{
  "n_head": 7,
  "vocab_size": 8192,
  "norm_eps": 1e-05,
  "parallel_block": false,
  "init_std_up": 0.0223,
  "lr_mult_o": 1.36,
  "lr_head": 0.00543
}
Each number is 500 + 25 x the weight over its row's rms, rounded and kept within 0 to 999. Layers, rows and columns count from 0. Numbers have three digits each. The size before them is the row's rms in percent of the matrix's.

# layer 5 MLP up, 3584x448, rms 0.0641, rows 3111-3217, columns 128-191
097:502520494518464488554508463513503483479496528532546504514553504479522534555513519502493435454469504501500474479488499509518459529509494486536535522507462503493525458512507503525522496503504494
095:493540488511576518519512480469503487468470488525498493500551498488536500528505534518558458540513479534514482509501485501476496534556500487458486510499488528516508482525525480501497481500475494
098:477477470497524493505457489510491468488506457535517488465485482445543490543492530500482478524495471527538481503503492511507478558482505525486551482461435505510478490545514516490497493485474535
110:514541476500484481506531525509475466494552483515540511546465482427484509503521522471530523534508505524511483498480505506505512499485474526523507506539488490498511523498535524489526511469478487
057:516533495556484529507460491506452519482484503519511501506493534467532493502493539475539483485501500513497504463458491517490468502478515491493522513492515500507546493528497525499526518500482530
091:453476446513451508530518502498453501534506478483517492487473446479483512497489496478468487515504446512505503511501506492550505492436494499476507529482524506524499486526511529463483483484479540
103:497516496524536486516552459490499472523507520500520470486497495501483546500495504495493489511479506513511516490512558512502489507460490495493518492520474493488458450484499510477515466489518500
102:501494527492503491501492448500539493516483453490526485539528458505466512498533522487457500502551499520538467543478512524526472516481499500516520522503451483493491503504534492544513488510465529
090:478512499535507489545498502505493482480479466493520466473508471500504525495479522484492497485511439503492452531510492493452506513491456518475553522503498526545496451499467466517536448508509494
094:460473502476463517505494534479495526475500499515525432506517482529493491517488521490537479496515502494531487507513479504525494508470489530516450479484477476512500481510528489495511451508509509
107:520498500497476512500509518512530507491496485488523430532544491492475484512538502523496508485533502497483507454526499491532494540481531462469541495504483474468515447526508537495534515496463519
109:511486492502524522506495471477499505478468489536473482491482540514467501520501548507510488466510507484529480524467487519544507481464491506501502556462489497472525522519513499504536465486538481
093:492553487503479522509497565487499514521514469541526484518530513516533521507469495487519514499496467521501539451490468484469509514486523536488554487551511487484493511511508519498507491483499518
097:514495504452450489503460502477468498472489534530489510452506501467521461529496521462478475466510473532475487507518504504511447468532512535501495531439489536466542495515530527451491545485488530
109:522565503513499500504484520506519511466486498525497507530530546487566479493479551499523498491541457530474519475521466490489513525493483474505511468512528481472511483473480493502530478492468512
079:461528487478480561534514515444491519481525472516502519488506473490572491539470487529497465516522444459484536523521448517503485499472482514475516479478506476552525442489488527509499503491519486
090:492501469484539488490519470495526504500526457509512474486490490490502553530584472480499485520477522513473494532504496435509460516460531451482559439457514519520500494503533515494501474500529491
093:502480519461528504524514502497490515521494494509496512508499545491525507502528539450460454486516478496461497506492471459534457499509499469535547545519525532510496520483512503507483443509527466
097:505466484496525454483496507462471517534477487535512513487503507510527546495510497447484532501528500473493481537474496544516469526524493472474524553480475516525489478506559489485493486511485481
110:504522462516459514522534494483519450443566485530514477523494481489519524489505521524491496513480520451545498469485519461515497468495503476449482486500506494546500483455484536504540511491484500
091:443518491474502508508489534496491511489495482509529479487457507479532517534512539464506489480544489510487518496491466541520453537511475510485530482478521495486451451513502493509501469481527497
092:473491506487500503473478469501496492475504469534543492523490523512502525507493540516510454510509530514477543528504489526532485508493467479472501527495507480472480442485512505500520497489467532
083:478512488486490490512478480494490490487520526535512514503507542495515540570499499502467482518486504480467496509492501471519493494463521526485532547493510520531499472469547505454497478498512502
094:455477478517501483481491469473524466468549456517501473502499456473471513494488525544451481483565522527513479501503465474505503483452500482493509533475497474528504524501547540504494487501499480
117:527523516482494490481530531468513500504466498506510492520509490482521494520492495459532525507558505532491523515453480490528496536461538546531527475517470484495503529524545465496519483502462478
101:522478448519520507509508537458565459472546487513499457526554496465508510512496496481508507500513482496485489504530500498498459495488471520538557518501473540468498489554519531540546528500485438
096:505506479556467494478482497488518531490467500472500496507517485505490518523476487517509506504491518499484531552515467481475481482475530551486532504487492494490535506482492520505528494490490453
084:464509519522494497531512510470522522516506493499492480488582530519539517494496515473540456485511473532518486524492473532469482541518513529487550521519532493499516444507466466491506511496523507
102:515510515511507500514513479476485471471517489504513511446509522465535491510501524463495494482528495493519493514506519552506514499495517514506525465472484526519556506493517479515502481482498476
105:475489478490529520523520470526485508481518489509505503504468476523485490528537484500506466522502527489484512533501508495557461485488525446493543502473539509516501507484498512494504546513444494
102:546535480500482509547489515508464503516508493546536487471493503480515519520470502505568522477516482493524559469443473507486474489533456479510553501520487509469477527511547485486552504478512474
089:535495502481557531487490516476459463489498476490508492535469522514464488490518519533505453463479505485485502507451473516531475537490475455479487500476501494524488530484472469490503458493495485
098:460514506538479510565537532516527491488524506569496494500523469482530514530486496472527503512502430503491523500472545530497500521497471548507523478518493514461490500536544498466495482465524508
107:456549508478496500503521530487484469501528538544488471486545544468500484508501562508507492505503507526510475508500471483512477537475484460452553486530468527469503529511513509471517502483497484
108:484495492496542462507488477503513520504473502518517491471495467502508537500537506490490502536525497498541458503489502553458503535497489526513504505471482515503521474518521481475541500506467474
093:498549464504469498476530505445481491499475483524499502505507494476495494505491508488540522482519508508536486497490511530528508510483488465535543523492482477475549482516518514477504530528516536
093:512538486483472459538494481479497534480502499511482491523503481525512537561504490450473466433502480541492491511486460512494477541550504499500563512480495531478493493522467471546518487499481474
113:514496500518524508539501482481510528475503500511473505501534440455486501510495507482528494504483520533498459526502496448563496525451527451484517487478486544505527476462534522519532496511510513
091:501500491472523508492520524518514493524459522516506477509503471491447547517497537501482472505514502537479520490497498530457519490500495523549518526481489517492499500492492533455508520500481501
098:488489498538497467524496517530499460498529520505551468478490513515499521495494544496472488494514457509495468554465484547482501541519479539504525546505548541482510479561494457510504528502510519
100:469459489530490494466477497472488486523534501496497475458503530517510481463502501505474489452510450482512523534461520491509500479482456468492530490502473472494534526509494465481498525517465514
114:495461459531474485513494496493486450518473511493479483489507533481511540524522459500525516453508495551477505504476485501534474543475487491510523471533485500478493510488522444491511495517486477
106:522488480485485513520525494468508499492513492508525507494496511463504539477501511458510510484505524492516537488501513523473489539488448542490498483503539515550532506522546504523508499472545512
104:500487521515499487503507512476460531488513490484481487531450487500485528526529473489501483512494515501527500543489539499518498511493529492478510524466517532504483509435514492491513491486473519
102:521473508467514484484514509503509480519489502538495493487490516509566552490531535517485507507537498474457461540482494458503512521487470537548545523498532526479475547490548479529479502562498485
093:523526499544491539493501520453508468506494533520497493506510485524498491501520475501493488497518525514504496459505497475489488497505527486452535499519543478516519483530491569494491540514489557
095:474512499524531469539520491455480508471468494492546465471504522523557531479535494482540435488478513531512508490517462469519489492504520523474508503492497480516517499528501477509485478486497501
103:531498510481501500525523468483493488519510534496503512519465487486500514515505525499597499490503495477521519516448459487530429529531525484515486520488490500541514503524494477464523498458456467
102:458470481514496504533548480473507491485511475499517493502477480502488502543515495502545517486489531504527530519481489488532478524514523473479507496492512512464495484509514493464491493522487509
106:503502508517532505535525476497479526523546471489506477487475508471533513508542503478488523538506463516485476498491462489543480520519510553552498500474491518488480528503501482483514549482506521
109:467502481485545508531512513504492520509522508496516534474509473447462544485498474494473487528535508518537511509506533490536488484524528457520538497464488512506476487528512521483502477532528439
104:467496488467534529527453495514496511443523508488511497476477498454546531485512440514483533488517510493541492464462499499536495485481475500496523533523469510519533464521521492494535479491512473
111:488504486508479529503514494459506509513509506522550474452471484493458521531502531532480478505514481530511496506491469494500482497532451503505515507465505501480528486505511517510488535484527508
099:504480480479521520507527491496499522497520466530508495512519509520537503571521499495497506479516545490506518526479468449510487505512490497468507492501469498469486514532542514527499504516500512
106:440476509488473535540494537505502497461560518536525453477514487489554450510499487501452513504505513477510498451467449507523453463534499512508525494516496478490527482474539470498485532468494538
105:507513478504515478502498557525514502510525460513524503439473515455530503517481486511510522521513509513487456484471546533539495472466517524495518497454530476488478510517531477483488508507494516
094:501505513560497543497531515527460490455505461535531493511497508441509540528534544484457502530522490498506538473505511460459449474500530454438494485502520505455533485486506499515469477527489509
091:496527499559502536507482498505456487528524481523520449467512513487481509514504528455500492504516510515520514461474558504514485530476490551487495488526522481495510431534550456520528485518518477
093:464536491534523565510490522523519457509523492478553459484508515481499524527498464486543558482492497504526516456503486463529494486488450523495534477504503465460513470505505497486533493507510487
107:545488472517461466511457490507508468496487506518511481453478481485488496508538478496542530527514439515488485465476514510531509505477500430542495508494507466471532458532533493510528474490509478
096:505503514493484478529513502476486540523463536500501482470471460492505493494493501500493508522511478471529500530502512554482499528480490465536522515446545495520503523494523467511526544487454501
111:494469522474467543561489510485507452482501479529499505530533492491574480527496507496478470484542486475477537523466454483516477517501514466497505535463495472498515476521513465496487515527512463
101:518516515506501506481489497489516534484510484490510468514525521522476519495489554534502515496474480524539535514483517484498525524508562505546508539476482528466501500486487511460483522479521500
092:486492483507533526540517494486454462488485511502471455498520506471530508491483499428530499470511502482510495496495513540529444528472485486500504470477493487483501498514504493500512518475495471
093:478529486495461509603475456518488488504518487492519444505540461487484538485488473495505486533520493520532536516470492548501455520504473516514500510516502479480509513508523469509506536493454484
104:455511467473504515501504484446495483537506523508486515548495437495494472500502482517504489497513494513519481512505546493497506492519473490486524531479499519487510524478539517500484485514527484
107:503529485489474500485460482530511535509521458515512465513493515491571522522485483490512473528512519520512459517468453475498520554469452533499497530512533537473525500527551450501479499536522489
097:497491502519467490510531535475518469513539468534526488500499511493530583493546512498527473539521478525530477492470459549469475519516515520454479531496536502472509447489508526529506482527472511
094:505521492497461513524496516477475518454476489516493498484516461513525516510506456497464484518493502544517492504519528485511491464448481487469519494484503476486510506542492501482479532476486472
111:463500464487484485519536506488460504505494485505509489462539523491530495545501523495495528430527498510497540530488502468482481493499438534564523482502467503511518510500520490476505513491536443
089:475479496504509486516486517510514513553502499516494477481535528501545513516501525452495486514489478491494517510513491541496472497509501502499524526512508525499524502547497455480506501494531520
098:497487510563491517487461484522511432495512497519543499517530488510513475488512528475480487463532492515483511505462471492510530493486534476531490498518522471454539501543483484486494541485502445
108:497494520487514487514496470491547522524515488501505503464491500516508550536549540494498521485532508515487467529457492486511459500485536471502506478510508516517469499533511506502534507498503517
090:511454484489523499526513527503511498518508510583470482519551505431545510507503501479461497464537499478502468485503500521512500512515497489512544508511459546546486474483483478503496480533478484
100:481529443514509517502485473500473524497544510527502498534532508465497472498479543457516463495520536479499510512521480515502475524514452477488533471492462509522474486500486520508489540469539476
100:465499479494507502490489519520507486526477515487474492531553528503493515510508519451477520529509523511542474479483500505540521522450489534510540536545512515506501520490506484491525535510531457
113:505503497465506516487509507487525509526483481579534473515517501491502509532449497474552512495515467536456455502462448514509508533517501512530514510498454519456508509557504473492533503504489505
097:471539512510550548506502519491503507478497483524498465490539522485499517486512515497486487498501524489462519498519508512515465473486467503510529535525492495478587489504493474498502487484506466
095:481537520456494520523523484507508489458536486530502504483466497489496514537491537522450527510508472483541498536456538478511532477479481514504532449499476474488535493478514504460491504521526502
102:505520441493470513521516524470472534528527455505489474460503456458467523534533520548484526527498518567525523552454527506477466489456480514474514466506503508489489497516556474509499498467484508
091:460515500510488493531519466504490563464516457536496446503550514499489488514478517492498487457494499504502491496470493506489512478503477554474513480550533479513492476467471451498493509456504458
098:467489462492480495518470549495470505463509517503522478526557528507524451530528493532519472499476454505512526538465478511503521514503468485490499507537525504520517446535508482521487494529530548
106:534500482542523519533489469509498475457495465510478478441495499474479501512555513515490463504527540515528495493491505474504474488473497528473505459514483493488481501521512476495508486492506474
102:492491453495514481511530496477514465467491504475471531517536492497522551516507492437501487476484470495484530506488488493466482506501509457472532523508488495506524512490492546481521457467507437
096:475500506504477497496498532478522505459514500487498490492496488446455526503458508489505505454500474539492522522480498512476528536508461530551551555520509493507524501525518479473537500479530511
110:488486470494492497471487511508531517537507516518522474527473494444474552494501516463500487510523464515535512522498538473522487495456527521495530516536476544518529439470517485495480472528499489
102:482520466524487524502510464512479509498523514520483496485539488539496525507527501460555497555503500481543499490501548482511458491484499519457548477432515535486526476553508512433481487515497509
098:493533473509481499566484476449525509478485500538532500493513521490535491480504512474478475476530487526490521524503485479502459501497518457454510527509489482461478467519490455503517517503461520
091:504501488495447537484482530480470487497489502514524492461543532463533482506500509479529516473564484498511485515458475509520497518502485525543503488534520518511556511512517454491517493481479458
096:484495463529463529538459499466465477435464510495511443466521462498497522530484482501499484484517506469456508525499461514503464485515501473464498485514510503493465502502515498481537464522491528
104:477453490464514496521470521472534504537504510498517454548527486494508493505504500487536518492517524516574505480484515545489454497512508503503521517531487472494524458517555495523462531499455472
099:494506487507501480518531451487478472418495526485484492524482512513470514547457480510521526465485479460523505495462514492556516505529490521487507458488493463480504516511525435455502499493480496
108:504514481470497502523457475478451470476459505503530451534496515536519500495464504545557489480493470513488506530495477462483475507514510488510513499456488509491518504497535534504485548492451503
096:515512476522494475517494504469463518487518479550504464481519488513531546528503537517475476496521486527527499462507451481555489473512518486508509456519515519485530515462514532479541508521478491
099:488488486486508511496528538477503500503489487558472481540484504527502492495509479508509507507537502493499476552460506506548490547477447539555501464461506487519564494515513501471506441546501476
111:515500508474531550502545489522523490490495489531480518521492503476493517519524496488498518512496496488506471489468526494515481461503541472489514467481464462514524520532496515509520490536493543
085:528511518521492491574540455524528503515539506509474496500559466515514497522499535471517444498475490501500516504488525522504490498474516516478496500545488504474502490480548511513553485525483509
109:513497501493561472522501468482523549497473561519507436466501515500507511525490505507477444540501504473501529488480542532514488525484448496513522451495514471497491514499506429477477469507485461
095:488511518460521516499498532532515518491505499496493516491489489461510515519521479463492468491557517525528468490468511517507468546496511502506484482470475510468490496517480472536512495518534466
109:526517478474552516494498487488511491543521504491495517488514551446512519515481522457532561566505494478521461501529489508498452544474486498508486499526475512536518541506514530517501515501518476
092:519502456497535561528540513483489511530494489526521505520490497481510506515443533520515491526493512511478486508461448565477500520493489461495520457500510539473538498522490512534532446516500488
112:441503475490510520542515496494467460483500483534503520480523528477550481532498539527522484515493516500496484492458502474488454509473498467483496509494524494491502487472518451482516525517466516
087:502504469499531535512499501496483497465538505492514501433487508510466564503508500534521475513518473525466438530494480519470517482505499535476528540460456541502491513515466524504529518509474494
095:458510513527480495514495544489465488547492468503516456473557506504490537488518513532543467490489481466508491527477486500491492532513513512503502490499521488523507499500527469525541523491492468
103:495523481459483509494507492501482530504486494458465497506566469416521540547545525483555479479501494481507488512496467458509485553482486495491516519526505542543516492471522515493520480489533481
092:527490471512505497516514495512464549500466492464490447481518496479445506552515508519499483477519514501516479530495480464519418480536482487509504499467530502499479488483515471498506502488514489
112:480485498507461460552456483508499480452511511488508494498458471502508500514485476492484423536505426489532494500484497519515470561470565522514553526496506553495493491509493501486489517506488480
# layer 5 MLP down (transposed), 3584x448, rms 0.0579, rows 3111-3217, columns 128-191
101:502486482472533449504507499457514522487502447535511485489471501504467506470472532495493496509529484489465500461492480483478522507470532553527527483477523528509477499495530503507463526435538475
091:532511516474525485501504522482491503454500489474451539512494457527469493482495492523520543504447492504466538508508538507501499516420469496504491457541502488448461465473485452513515492472473558
101:531510490479510479493514494525523512476496526488513558484488470521505466473504504488491485515493520497537495510493473539483498537518483574484477541469535492529462529489495505528496509533491491
110:512507488515522492513453488497496480489496509505497495505534483461483531546522464517472472465499516490538477444506494502496488484537523510529454485491530504550483494538470498514501516523575514
048:546500483490506504521490506521515524470499523453534516464471485513463511528517446524470482461508500459444456493508520501493519518494529486488463520506517510497429465501484515449477519529524497
090:503513516441514477498521469510510538480489491486517434503520572485529495459497505449488476488489486501544508494493525517494497496518505518521469493513483500519508555484499486514513494478523466
103:476435506503497514501494495512522519473482491510486502492545499498470513495551481477488517510513488518493459527477512483544496556531486495513464507477522512492508522487506532470470531492507480
103:474515540473523510532511511500503498497500498504531507476524501478508500523510522470548469480470521490544469507490505536508532497524484562477526506569462529524521495540510487517477489481471453
094:520521487494525495456514525462493512566493476450476535510469503494511523507466488469467485506491537481472461419447487486521517527489500523516523532508544481533499505495546496542570514492493525
099:495522536453515555476554493490543502535501524514498565465492511499505485533489476512515534507459515512490460514508501524502513508495497511510520512490538513487490457509475483495535486472524486
108:529521522509460515522505526508522469527510513536495547536501524493517524493498473505502544469496522548516485493464513484516544491501498486512522521472526476502500517519469523468483498497492506
106:491523497519495502521504517513490505558513547474521526547531499469502474497520500516519507509476457504502506512491523490523487524497515513472489504455520526496518502493502520452501512462481526
093:521510579493494457506460508491532491476458531541490493524486465560513503529492520521549505472489486539519457496482543544474528463473484514542476530518456516508497476506468509476461443546514481
098:437537489515543446527504521468489472479500532486425463480465490478465485514519496503565492533507513465510485509497484554496534510476528517498545511493499549516483534466543517513505494520506509
106:450497474443489548519513507507488502503511503506503477538524505506498499484473490546522520490474526544484509502533477456478528453504527542478539509506480458513522533521461484566487469519535500
079:527540495511475461484469506534509509494510541540497513523510499507533476514502480477490506541488523509492482487472516500519476515515467491507488520517496535437491501483533505477453485481474533
094:537484479496482495491551522488529464543533485493514496473523496523489469488475506499529525510504509539490505487494500503495550535482480478510487517473519471482505467471494510521491546482510465
094:541503519506498517486516512470514493488479489539479485497515476494489509513563538534488504475520512497547494490563539507522516520502531542497467545503509478483540533505504488432474460515505493
100:525467500466498481535532455510504522513488511500534518514467502502507484509521509525501509526519481518508509502503469476498530499483501447532486508485528531521549479472532518518512502548471489
107:458504496505470498539499519511485529461525457486531457521470468490518553528511474487463518498553477521538509525469508500504515491540489502460506487534454522560557506544482512525494533504508493
094:504512542483527464525483510525470498446459507493488532497471489504491484562517558503483491484477499547452513503512469495489478474487543497528477509506516474491521489485468547478468510517511526
094:492509532497481485468463517495500495494480503511510527472522525484524507500462446519501527537480498518507492473502470477524485466443489504481541506505517495446455546528505577478519534478446544
085:515456452520540522464506517518511527539467450475496472500485505486502514507522506506488498495485513501534518481533448499475525488472522533483499520498474511501533536469483446532529487455506448
100:537495514486520480455496491490459543568510528488481532480506498516503509530517522435485503525508500520546458528514503471498475483502482493535535493507486461499487459459503458537485513517479507
113:466532486521498534522538471494455489507511485506522467488515482491502515583467501503509495536515503520580458470471511489529478496555505493511483505502490484520501497530461518452498503459479497
105:472523530470475492491466490508517507496539491475483506483501465472501489505539471464474462501500505485522540501502531513505509507523497507543495501544461454463490451491482512520515552522516496
102:548476485527458481461474493483488490512504533472512497487476480524521475518524526491486496509504497517466496497545475526483507491491502507508481463477491488463507516470529494473507505480519480
087:510460525486499475466532505529509479517485532505537502532487469495497470471521513560516508528492498486533484478537520502488501486505498489482492506490481472506516483485485497488494460490491498
109:500485532510520480496507473469492525501502482469528521482478496461524494491517501489515465494546511483484533495541495489488500478479484490516477508493498551491534480519527494539499490479463475
101:490524478528542512492574486526495489520479495470516490530563551536478459501492519530505517480461525504460512515498470490484487507522523466491523513501531502474520452538511520488487479515484502
107:476459481523493517492553473493510463460519505513501517508527512517480492476515520553500480499497463488468510476470468525531474514485520492509487468494479530513519505499484497511497505535469536
086:490489523530483466465511514509505524459506478501512477574510497480538547481541509468526518492512450507555486498533507438521470466456486495522475472502494476478509479522535547484496509481493515
098:507518499517456535497536481486474548523443506493493489534510493427526489485496472495479496482501508462507512497512495496483510504543510503524511489503512506482507505502536560531518502497471518
102:512495451503514482486487542533519560487494495495482490487484559472483537560536537487530486546531526495511458513482527511481498493488543502525437529509512519488489512500482513469521498509509479
107:518502540489479496455486465490453498542468481494495529503473536546476506513500505531528507481497486510477442482501513450496511512478467462530448457514474504494510494500501531494482526493519526
095:488490475461514513535514524517480497504490480463517513523479503528512501507486497504460534481493517548544524498515481486517526528475507555474577453514521490460489510523468481550528460478489486
092:536498516469537518519474515544525525445531480462458546575488530503547493518489479528527497527506516544493540463470482477480441489489519491528487515537475548517477500495494489497546475534507579
110:541509446487437478507496525502495495457509519511524521546502496478466461529472481502507519449449519492451478499486491482482482460492481455518478515527511497530544517478505498507510533526493477
095:471475458515515486491490504494471519540495482512473490539519489452495513540498459462514525511527518517523533555520452482541525484485488498473534457477474516471540477480531511477524541520493488
097:490539474538511553529479544459456461510533510451487475502472521561530543551493498476493452535508511484496495468513528494519479527488502533501521478474526511509530519500485480488468481485523499
102:497491530496444527467527526508511532470490491517514508521491507483506478480534525549529507499517513506486471433430508509512531513523490442512504529533462481506502557469482474500457533516486528
110:527456516495489547467459513512464476479517485472546549478506476510455519505503469460496490543487502502503464483487475536516510515523514520461517472515480514577516520484530480459538511513533503
105:482485491495491523522488491483517499506516517468492544516524500473493444509515528505515481516475506507521503512508473525458524552523521505488488488480542446531513493539523470529493521509495505
103:521509434559540452445507518459464545547498527497468555476491508545505483502501503512548509509474510528467485537480472486504517534498542502532502513489485479491483502470512495522534512457546519
100:495462496489521491527419494491500544506509483501520498489520471513511538535455466523536504471506479504509500513472526483532459538481483478488475472479506536497528478489494493513520483496476488
095:511514480510528503468473488512501484516483490477520499482503445500513444477464553485506488533486458471498508463489492554505469535518497490516495512503510511525514509481480506486487479502510489
099:555492515568509487460527479492480549489480476530488545544479516486485445514538535490480483521505467459493506465496504483537492501478477528500524512473520526515470518459539492502470498539491495
102:540534479493522455512470505533512527514526492499476510477484555479453461498519471505484484477489531497486512502508441470483497483504512477475524471511516503457551526528533486522515478518489514
101:498456528471531458488498511505516500483521494548523495529487549471535485540509501523479470496457507490454480508500493500544485458482463538523505531521475524500525510472492515480455489483472482
105:478505524514509536479485497455493476522486486520487471481464510462526514488549522537546467510486487509531492502507507506480460499503542516501500527562474515510519520493429515495508565457473476
109:500498503480497469483509511544483555475510481475455448506505493474491516482456499540498512482535483472531471502466533518516506464466489526555482498535500496455529480503501547508514528485540494
105:474476497485539534491518524495495511490524493556480515541463502506476469538478467513536490494517537516487486523542489477501485486487525478487497469504510511517472509439524500478508465470485523
108:503557544484499473542526509500479441487523512531533512504516448556518494480528489497465454483489540469459563502508487499463575455499486508501468487416484471508514525535484507476461489531519537
099:480460518507519492512471502473478483483540487539541515468484503499515487493480500469492489542540476518526476498464473502531463477502487511531521496487485530523496490567512492464491475466526490
107:544480486509483513496466505464515498545477546489531487503488507544460522490520509515491496502552508460510510504512474537465540506455553507502499502536468485520516505497490496505484467456490528
105:511523488527546489504509447527478543483502500495510517498518491469485469519486474487473530532498471507470496558519506494454502503487525504516489464456483448479536474522498483547470525501474528
095:503550473477486490487490503466486473489562518550508485567501487473529525561472497501464516470528516493504525488494484497461553498500488520488505481492496494481491522478508453512503517453554479
093:440546495478528473456507490502541481526460520541514500510496525464530495524518529507496490525519479491469485495520490474463490488508504514476511520520508508487478486473487481451502501464454493
094:497551525503536497512531443511512524516481494485507486523474535502497502523533521540497501514561493529508489487500510505508490530514507523494531509476511533481483477517490504547526457497471518
107:540505515483490497507525523501503471471473466533477494537487491498513496480515494507557493507523533507536545542518532491519506475546460472547500533493563498504496499475456489508506479503516516
097:476495568494513474497502481484500506505501503516481492474522531524483495479494524471533514534531461519498476472537506512495465473481528483514468493466516541508462478504523486487487502488479558
110:511489477538505562469512538501443503470457478523491487511492470500485527487465517515515456430514521495502522510548495498493513484501548491495468508534505476478460488498483470468501554491510462
101:472493492460541502510495502504511503494506502501492494530538510497531486478537483510475519510531539482479485496508449501457521520481541510524450530472503537463505484492487514451484475522434500
090:496469520541491471494506533533518501500469515453487481557533535485518495491455467503514492518535539491502476496512522542503507485525515522528481465521491520480507479513504527485500582454517491
096:508538533507548518493515505467492486499481530516480528503492511481506494498499507480519509499508515495445552456498494486453528517458509514528470500546504451521489459480505532479517479543498465
100:486492509507476458487471485474452491529526496520481509410545477520474520554494538541465499532519488509519478498515491474529515443520520467491515549492535530468475532500493518459508481499474519
105:520483520476508508497486513487519512485522514510524487505473513557487492500471497527510520478483498512480519477512510485496491515506463505474523497530488510505497476452426477452516516486512495
098:511487533465504509485494504506505508502497497525535507522451507444520516487520496489479492487557485469531494506488489489473482502514490466492452504522468484502475467449478500556468494492506546
091:496485460552500511474542530505486546524474509501506524502494527479486497495517535486510537482521501481508493532480558476497550533484494490471490516478531520534510484491527494514494511506512468
112:510461500500446510484537467528473519462526483532513496517504503499504512474466465519515488474498513510504520495538546503522471527527519454504506501548451515500519471454500539508471444495503530
086:540506490532472479521552486486478492524538544504483474529460484509451515514526518543528501508482480504527532504452512507491531509497485502468476501482498460484534492516505536455520433516481477
098:468485513482508502507488457468488522490529507466506454498528483478517523547477469535513514516486526473520501496487476478512522481480473495511473511501488542502518475508471510508476480500498499
107:464461511487481487515497515474476489501511498504484480514493523463467521522426490492501510525539509477466487536435525511508508497503490520476490507518520462487520501484545473481478522537444515
094:509511424492492502491505495507480514517519508461526508506455519479508536483502507537497524532481484480505471512509553462534496452446513538511508485485561495476499504474520494478496509476540501
105:525472577486494487488524501499483493520491505488487514512485479531529532501485494486475489472515502519504531508543509494506538516482508516494452531492523539515525535545493523503501508513525469
100:477516521544513503511459499469482500551510456564538481533573493482499491502492461560500489529510479516563490472513486475454518497491455509466496497490536511477487496517545513542524484501513451
112:554491503503542493454489467490468514454496514495518497485487497522513532466494519546487499488487497473516514483522496501518482485490509497515543481518472519440511520484478503512486516509522519
100:511557517519506476507511548556508527479498530478492534500528457442478516516495453516539542516477512494530443511509512520459479463502466483536476538527476529455526483477507516506507531523532525
093:509470484522529483497492545478522510486507502454578529495501498488491488496508479511504487497510485468474482430499496497465494519484456515506521541551525503494520502528521500505511526479461513
104:492503487532507489482485498472470472511521490475485485501524464481523493476473530478463513482543528531482521480538549503440533507480513498477486499508495491495498516448480497555520469471512458
094:466453484506517544470441537495492523454494473445489513491508533512502533476520466498514495501551511498487504488483547497485528503523488484497548484533459493506472485483550502501510499522485489
099:470472491495462487505524503486498547510491487504484455495482471526514545492509476481509520506527482488488504449458506523493518518514518493484524520515465494500522482471496505519502458488475478
106:502503524507506451448509542463518507494527498477490484529500490487476501546512500481451485475495490526485524551535476498497524502513507447481498501535531474463493455479476561473493503554470525
103:504496522483532523526498491521507443524487456512501482516564482471532490539465535421515453536538485519510522462547521474454519535495506528506485487519490518505514516495494463507515535485468549
094:495504472569499483514544491477500539527501491522517524514535481499477505515521507534498455482532499480492484476480484503560448480492479522440496467472534501494514466522501474493495527444521487
107:515493532482529525497456489514492499461469514509467456548539531480504455522528557470508448525545484518499524494542505474528528523498474479483479501530478575513551483520503470474514501450512475
101:532531490523518499481535472478473607499474516516461497523474537512533515453554508522525528483501486480540519499454490485477535503481530491436500494521516549493466553502490519525509492500502503
098:500484520536483509490479470491485526534535490534539457532490491479484502475535498505489482456522528472504512487526534451533520425501466499511522512504507475479538454503531490523538532497526477
092:527460480524483492534491501510533543491503491493472517527504453550506524502502461479477493502487469492549504508523524491491527492521505502513514471500530518514530501491497492481578494495513518
095:514515494457470478482468509516527508525487489518521547498505509508507481494494489494499498500517495553536470509506484513496542511532495510503529492481477500484504525482513498485494524502512466
104:500503503524476506542481438472466473525460485491466483503510481438516473544518527446530512497511471515521519535465499491522469474497456509525478524519475442522502458503497480495509486511489445
099:504517531488552507493499529522517463501490481517472513490502486562550443507479508503475454488513509522496489510538528479528487538487452510442542525459482482533492530493457460538504444469471453
108:467511515504481523488498499503485458502525538476529540478502485515467500502486523453466494530497517517464473472501477505531510483457447501532503509510455486550539515478504489515491504511452508
099:484511490480480486509538496486438519513442494491524496445464556500491534500493500482509493453457502485504502502499529499478502487479528501469471502494486531453518503486486486515538484528504484
101:547483481426537505509485483525568483499508502443504459496531479485500441504509529502495505499478519480424486499497524502488495492489483522474493543515459522493493504482489535484453472527474524
106:512492513530496509528520476515559506481530520487489500520563441495484541541519495516476488507469484513510528477506462505526527479471531469449510511495535497483470545507479507451483518448507474
093:504496514471519449469536478511483504519490456490546504471497467517532486517483467476488522465505515484504496519518484470478483471510487522544490487517484483508505510473495525508504480474522509
110:509530508471479544541498480518539465506477501523487496495492464520502479506503499456536526477499469521514527481472486479463531516492521514525480456472539442564482509443443470522454500491498530
093:484457449518488492475522462521460513452490527532522493532501476537538503504486544477492501462470487442523484493513480523527500502508497512491487482513537546499517502444519478474526518468493527
107:480525508479512496530548503505464514479529512534459467472512512520523462526491535544477506507524465511516473486486491484514506496496568488475519522420495479495468491505506503504504540514520496
093:486522539503546474499462477477513485488516510506469504467483504530508502467498494485556522494500517511519493540500504493529528470498493482497500525506511547511544484532443514502460505463489487
109:499528489553467504497542502475533483492500481530456498438521502505432498498501517495517481495485459488521481504514487506490473495495477484496481509522524506493509463519518467494534567484525544
085:484501460494503530502510523483484467538488447501527494495522491429512461546503482468536498494535493519515514485466513486511466517501452500530523485524528436473496502423537478476473509477507468
098:517452497502497515496521502462491490486470507524519528506497548493518471475524521461526532491470517475510511493523529550484507464463492507485457502543503496481561500518477541510481503498481499
102:535483539482497525480501517526512509470527512472474537495484486524542461501532554500498496512515491492466499463535506504486524466490503492476518502506482473503480533528497508509480529503499527
096:477494470507511514470486493464536463539516471516536494541482477471508519491516457490481483483510456525530516510452493539489475518439505498509477463489484478528458484522500487470476504496482454
109:548503523534494489493512484485459461447465500478481521482473508506538459480516532492530484482503494501505494466544488495505505509500513498527510463534478537500490526491512539504503422494454507